{
  "n_layer": 12,
  "d_model": 640,
  "n_head": 5,
  "n_kv_head": 1,
  "head_dim": 128,
  "d_mlp": 1280,
  "vocab_size": 16791,
  "activation": "swiglu",
  "norm": "rmsnorm",
  "norm_place": "pre",
  "norm_eps": 1e-05,
  "positions": "rope",
  "rope_base": 10000.0,
  "rope_fraction": 1.0,
  "qk_norm": true,
  "attn_scale": 0.0884,
  "bias": "none",
  "tie_embeddings": true,
  "parallel_block": false,
  "init": "uniform",
  "init_std_qkv": 0.0197,
  "init_std_o": 0.0197,
  "init_std_up": 0.0197,
  "init_std_down": 0.0,
  "optimizer": "muon",
  "lr": 0.0115,
  "lr_mult_down": 1.5,
  "beta1": 0.95,
  "lr_head": 0.0123,
  "warmup_steps": 0,
  "schedule": "wsd",
  "decay_fraction": 1.0,
  "decay_shape": "linear",
  "final_lr_fraction": 0.1,
  "batch_tokens": 262144,
  "seq_len": 1024,
  "doc_mask": true,
  "z_loss": 0.0001,
  "train_tokens": 1762000000,
  "steps": 6722,
  "dataset": "wikipedia_en"
}
Each number is 200 + 40 x the weight over its row's rms, rounded and kept within 0 to 999. Layers, rows and columns count from 0. The size before them is the row's rms in percent of the matrix's.

# layer 2 attention value, 128x640, rms 0.108, rows 100-116, columns 512-543
104,202,193,132,175,126,154,259,170,148,167,184,286,168,73,283,189,205,185,223,212,181,217,154,241,160,201,270,239,165,199,271,230
101,177,187,146,162,172,266,190,161,173,198,269,236,247,170,219,248,156,222,170,230,249,144,198,197,209,102,224,241,242,131,167,279
099,291,202,146,223,164,197,260,228,255,204,135,239,243,159,295,204,203,175,233,245,256,239,240,133,205,165,150,202,235,239,251,272
098,176,254,180,181,184,188,163,278,183,185,263,254,219,186,237,218,262,254,220,216,179,216,216,230,181,222,200,228,187,194,233,160
101,222,259,220,206,195,189,199,150,165,188,215,152,265,131,186,171,199,161,205,240,182,223,211,302,177,186,190,199,209,223,195,239
099,205,188,193,219,228,186,196,233,224,160,199,132,266,296,238,168,236,210,167,186,76,188,122,173,188,231,185,176,231,194,216,197
100,222,178,200,104,275,229,170,181,160,261,179,174,241,208,267,186,117,205,192,220,215,203,134,134,196,209,214,266,294,217,214,191
102,232,196,236,165,176,216,230,164,185,180,198,183,106,188,230,244,192,180,162,250,290,261,188,216,231,202,164,201,213,216,181,188
101,272,215,215,239,123,168,124,185,150,211,160,227,167,235,266,264,237,154,190,319,201,205,156,195,193,197,120,264,190,273,172,249
104,140,164,219,176,236,238,229,155,186,188,203,303,209,151,123,273,186,216,187,277,174,218,199,165,116,112,147,133,188,212,230,148
099,214,204,207,235,210,227,169,204,217,222,164,216,214,266,137,198,191,218,217,191,158,154,208,175,280,224,196,252,198,183,151,199
096,213,200,128,197,220,248,239,253,183,227,149,166,231,226,183,205,222,200,181,196,219,205,136,172,205,227,232,199,198,208,182,145
099,122,203,156,247,201,156,159,233,156,186,174,217,203,186,192,204,263,192,202,263,240,78,149,223,227,158,169,159,202,193,237,197
095,191,225,183,249,187,199,196,220,144,232,125,177,160,188,224,220,191,223,213,160,125,206,229,167,249,121,213,181,205,248,206,249
099,266,187,197,283,272,245,170,213,213,182,155,199,180,167,242,169,217,244,220,247,159,252,318,198,205,220,120,256,221,172,162,227
103,230,184,190,204,202,229,206,167,181,168,318,190,175,211,207,191,239,259,270,133,236,229,213,163,201,184,158,123,141,222,205,217
099,230,205,211,170,176,237,178,284,278,224,95,172,185,236,233,291,186,236,231,264,214,157,151,188,197,191,212,228,153,210,207,215
# layer 2 attention output (transposed), 640x640, rms 0.0895, rows 100-116,228-244,356-372,484-499,612-627, columns 512-543
090,183,176,178,194,183,123,214,236,165,159,176,154,227,205,218,227,160,223,191,194,223,210,242,219,246,183,184,230,190,241,219,195
097,156,224,212,235,192,166,226,206,196,192,187,231,322,200,186,238,173,218,195,260,241,218,168,164,147,99,184,207,151,211,178,218
098,214,232,167,136,218,192,315,230,159,269,174,121,208,256,148,206,177,164,172,256,226,125,190,201,159,234,227,176,214,283,228,256
097,155,214,139,182,282,236,213,205,214,242,222,213,201,169,212,231,219,113,191,231,186,204,217,160,179,265,209,148,162,188,215,224
097,179,184,181,132,221,163,116,143,182,234,137,205,180,173,177,193,198,188,106,220,168,237,182,229,193,152,205,153,170,249,178,168
090,145,175,231,265,218,227,212,211,186,190,205,212,177,161,194,240,194,177,235,161,227,183,270,202,174,214,172,240,198,218,186,230
091,174,268,240,185,173,218,126,269,225,194,158,181,189,206,212,235,226,256,227,229,198,186,227,240,213,178,185,215,240,183,217,215
092,208,166,172,229,162,243,210,271,199,226,197,195,220,252,250,209,179,237,189,173,221,233,166,164,195,183,172,203,232,185,238,223
092,317,190,183,165,182,170,206,224,169,239,217,203,145,231,237,172,103,190,177,220,161,198,162,168,32,190,172,209,198,160,150,212
092,214,234,276,232,122,152,237,160,168,201,219,204,244,213,207,193,232,177,246,189,161,191,204,178,176,195,240,205,196,217,209,222
101,218,197,197,114,165,248,182,150,182,180,199,221,271,172,195,256,179,227,290,165,115,216,207,221,214,203,221,183,156,172,154,226
096,193,212,188,241,205,231,172,213,233,314,164,302,193,107,216,157,271,206,307,223,143,177,140,255,214,232,199,192,198,265,269,179
091,213,198,260,156,184,242,200,194,239,255,231,169,264,210,230,153,218,217,158,164,187,220,245,152,171,273,214,248,108,260,259,210
091,219,187,150,184,276,176,205,185,147,190,141,153,226,206,209,226,235,183,153,245,198,221,131,297,168,213,224,238,199,213,193,202
088,231,265,180,218,169,298,237,300,223,223,193,180,164,147,216,166,213,186,226,236,150,176,157,261,253,258,189,166,241,204,235,241
103,229,204,199,170,166,241,231,204,192,198,244,235,289,249,184,164,236,250,140,231,246,210,206,163,240,171,194,194,196,102,153,215
098,177,176,185,177,263,172,182,232,215,190,236,184,211,122,253,202,206,212,232,128,142,258,224,228,201,209,239,152,205,234,246,175
113,275,240,156,217,203,209,203,187,258,229,166,214,254,219,183,202,221,168,179,137,273,232,184,206,228,229,274,248,203,191,212,142
113,237,133,251,264,186,177,156,186,176,217,147,233,203,277,170,199,206,191,193,143,208,250,236,158,186,247,148,215,171,144,276,147
108,211,126,126,277,205,148,156,197,178,250,238,154,157,244,190,181,214,174,171,187,187,200,164,181,167,145,231,124,215,217,161,207
107,160,141,173,138,195,176,121,247,112,190,194,152,232,190,174,203,200,173,173,74,207,195,216,174,129,224,242,270,218,210,281,220
112,206,131,237,229,187,230,246,189,224,268,228,171,182,195,188,201,182,205,240,86,167,131,87,243,264,227,198,159,233,154,175,201
113,205,299,121,142,180,259,224,205,194,187,201,195,129,217,132,185,238,175,184,194,185,174,173,222,209,191,228,176,238,158,212,248
114,141,254,217,162,223,188,260,170,182,159,187,257,220,143,198,156,230,205,298,151,207,172,187,209,186,223,159,177,230,177,246,192
111,228,211,137,205,194,251,186,231,174,209,184,270,184,162,173,191,231,144,164,214,173,181,210,236,176,182,172,162,230,139,236,156
112,265,218,154,229,173,172,210,227,217,262,260,71,207,212,130,206,164,230,250,230,319,236,258,228,247,231,224,183,234,212,182,214
111,163,158,70,230,242,133,206,201,222,240,274,181,204,205,236,176,141,156,225,256,237,242,245,203,229,166,227,196,255,181,220,165
109,237,186,227,161,213,193,179,216,226,227,253,107,139,244,184,205,202,230,195,226,292,152,174,240,222,236,208,192,206,239,194,212
106,247,225,224,192,196,209,217,209,239,176,151,261,273,262,214,198,108,135,191,217,190,249,197,149,149,238,139,228,204,163,170,162
110,217,228,244,236,169,203,159,209,172,207,222,174,240,187,148,155,194,177,242,181,251,179,137,189,207,254,203,169,228,217,232,152
114,147,161,203,129,184,226,170,139,240,242,210,215,231,215,249,172,228,238,222,112,266,232,209,163,178,197,179,152,270,142,186,271
113,205,215,167,228,253,224,226,157,232,120,215,285,201,223,165,214,242,182,75,222,210,217,225,173,176,234,148,207,256,242,225,242
114,192,189,196,173,205,168,193,201,215,177,190,114,191,168,204,151,86,196,235,194,175,175,176,192,164,70,161,151,247,283,170,186
111,239,147,173,214,174,245,202,265,140,229,93,280,193,286,204,184,269,198,205,216,225,216,173,134,282,258,131,158,116,183,233,210
094,270,234,159,188,228,236,240,144,270,135,177,194,156,182,183,191,214,225,314,213,191,155,213,207,194,199,178,164,243,93,225,170
101,202,295,259,201,183,195,217,181,223,195,204,239,160,175,206,204,230,199,190,272,150,171,188,232,212,170,209,206,179,197,162,260
098,267,228,178,166,240,214,213,243,229,158,203,250,231,107,222,190,221,255,252,157,116,212,176,253,190,222,118,250,168,198,204,223
097,225,253,221,185,181,184,187,244,238,224,242,175,225,190,193,217,144,265,153,222,157,153,227,203,203,156,153,221,269,173,243,201
097,123,171,246,265,148,198,218,236,282,256,216,209,207,269,210,255,231,211,198,248,178,247,263,245,137,192,178,234,185,140,195,287
105,266,147,264,150,135,169,195,260,189,208,175,203,249,221,239,184,126,217,178,234,253,208,158,155,240,201,242,191,136,181,200,175
098,208,128,164,189,159,144,164,122,224,181,177,186,235,228,172,252,124,211,173,247,178,193,236,278,183,184,163,215,119,171,167,274
096,89,199,194,147,167,211,268,231,151,200,190,126,210,162,177,219,218,167,250,244,202,224,185,175,232,222,214,301,179,236,199,209
098,183,152,261,236,239,186,183,194,220,112,165,155,206,168,226,121,248,185,193,140,182,181,158,142,169,157,233,146,155,243,236,189
099,237,234,277,107,163,267,241,212,167,243,127,214,189,209,181,141,226,156,235,238,171,295,143,162,185,273,230,226,185,166,240,228
098,213,171,238,250,238,112,129,212,160,195,155,240,239,271,249,208,159,196,189,175,217,245,142,187,165,131,174,219,226,243,303,261
099,191,158,233,235,171,181,165,158,185,155,215,190,99,167,213,133,194,179,184,203,159,227,251,148,166,214,190,177,266,225,216,199
094,191,188,148,134,197,236,225,242,180,178,163,192,135,210,153,248,182,142,170,255,178,270,208,262,161,191,242,294,241,225,196,191
098,189,232,250,189,187,207,191,219,181,201,226,209,254,150,188,244,261,190,159,226,212,163,185,151,179,210,203,209,166,153,205,237
095,297,157,196,233,217,115,166,104,184,216,167,231,265,202,221,262,193,148,182,182,191,182,349,149,152,171,265,144,179,177,234,200
100,191,82,123,207,204,142,204,304,292,232,163,184,169,175,196,198,216,170,159,214,172,163,219,199,169,180,170,240,202,180,196,192
100,165,230,182,212,133,211,165,147,175,245,273,155,222,236,178,172,190,221,225,266,216,181,254,211,215,206,203,190,229,184,218,195
103,188,243,189,202,251,135,204,173,233,262,216,145,179,171,185,170,240,238,222,226,202,202,271,194,213,238,186,161,177,239,149,207
100,188,135,189,216,227,274,189,245,159,186,258,74,154,216,255,159,223,217,146,201,232,222,192,210,295,186,253,245,196,167,241,207
098,252,234,202,238,217,261,231,173,170,188,158,291,193,154,191,213,223,233,256,167,203,211,163,221,216,238,165,107,190,163,256,168
103,184,209,244,265,131,155,248,157,200,155,166,196,244,140,245,138,189,184,211,207,184,269,207,253,250,262,228,207,195,227,177,205
100,188,217,265,196,147,262,193,181,191,239,169,169,262,148,218,139,204,204,148,231,245,169,217,188,214,212,174,228,213,227,224,104
098,221,204,243,204,243,153,181,169,191,155,265,204,161,199,153,233,255,260,203,236,225,234,192,202,140,172,206,112,235,196,218,181
099,212,164,229,208,183,168,278,206,197,247,253,233,137,199,193,193,229,170,101,157,159,200,238,136,143,223,205,182,229,253,278,122
103,210,182,246,207,212,152,129,192,253,194,217,219,191,245,164,154,267,217,193,167,187,156,207,158,218,255,193,149,150,208,241,167
102,130,170,201,196,201,203,188,185,230,175,222,251,211,208,188,185,201,166,224,245,192,229,209,199,213,198,208,155,199,188,248,217
111,234,278,190,200,225,192,119,203,252,222,236,139,200,255,198,234,187,214,226,151,214,191,206,182,239,156,92,239,215,206,174,242
094,153,188,208,240,197,221,220,271,193,198,219,132,212,183,214,209,268,197,148,256,118,227,172,200,160,212,249,128,200,223,271,186
101,147,177,233,204,210,165,209,176,211,130,201,121,199,235,162,245,258,221,159,190,220,202,158,228,188,197,175,222,248,123,236,107
098,244,188,198,241,208,196,264,217,223,225,221,259,236,150,241,169,274,250,242,146,152,134,194,170,150,171,244,194,207,173,197,195
091,153,244,245,196,159,253,214,240,156,141,231,213,287,234,207,183,176,207,292,157,212,211,186,192,169,224,246,249,190,191,163,216
099,143,163,175,204,180,241,191,249,147,272,231,264,175,277,179,164,165,199,271,204,196,199,155,199,172,229,133,173,163,199,193,193
099,219,207,219,154,138,203,189,190,116,224,217,114,178,257,236,212,215,207,115,141,179,205,213,242,204,243,197,185,193,153,300,187
093,266,184,256,139,176,199,167,205,199,258,226,256,263,278,197,162,236,149,198,198,253,223,191,201,192,218,214,196,244,209,128,177
093,210,170,218,203,224,184,173,266,204,255,178,211,163,204,189,179,182,187,146,189,161,259,274,197,139,262,176,198,184,225,221,206
095,256,210,199,228,198,244,164,163,222,174,205,217,199,218,161,181,170,257,245,148,275,174,218,291,221,247,223,190,195,145,117,187
092,218,197,150,204,185,212,147,228,239,129,128,221,176,208,155,167,224,143,224,189,285,122,177,201,246,197,190,157,190,167,224,190
095,187,234,183,266,252,218,184,183,201,230,214,170,258,180,250,200,247,216,256,215,212,230,215,204,146,249,208,225,239,178,212,190
097,152,210,121,219,223,220,205,193,144,121,147,127,234,232,227,149,169,112,192,235,172,208,124,213,238,173,172,270,227,204,190,225
096,213,144,165,188,207,237,164,241,130,153,189,174,170,203,234,150,176,157,211,152,232,125,198,101,142,203,256,247,160,214,188,172
094,152,145,281,180,206,264,159,177,145,192,147,206,179,257,130,135,172,176,123,171,211,153,141,288,307,188,175,204,144,194,168,224
094,156,208,212,204,159,210,207,252,197,264,184,149,168,183,169,155,178,210,146,174,248,133,209,162,326,168,180,185,155,171,109,189
094,193,189,174,188,180,146,157,206,196,224,224,206,200,254,191,182,204,160,225,127,151,199,216,174,197,204,194,259,109,212,146,134
093,194,188,129,282,257,212,171,210,228,204,237,214,139,177,195,166,179,196,189,163,192,178,172,152,145,217,246,178,213,243,225,318
095,193,201,214,170,205,201,247,156,237,235,242,170,270,149,263,243,210,124,124,223,216,225,229,141,262,155,239,219,156,213,294,225
092,175,184,258,206,224,185,237,161,157,127,162,178,206,251,206,216,180,223,149,173,173,200,202,146,209,314,202,192,200,190,228,179
095,264,164,272,219,215,244,236,265,204,172,220,207,229,208,194,104,260,163,149,166,185,199,192,186,194,232,222,183,152,233,285,175
102,170,206,274,196,204,176,174,178,196,190,121,147,310,228,236,227,235,216,192,215,204,235,130,206,208,178,178,203,152,218,220,224
100,257,174,189,161,213,183,169,141,162,120,208,223,180,226,232,183,238,155,281,156,133,178,246,201,205,197,188,299,153,262,284,212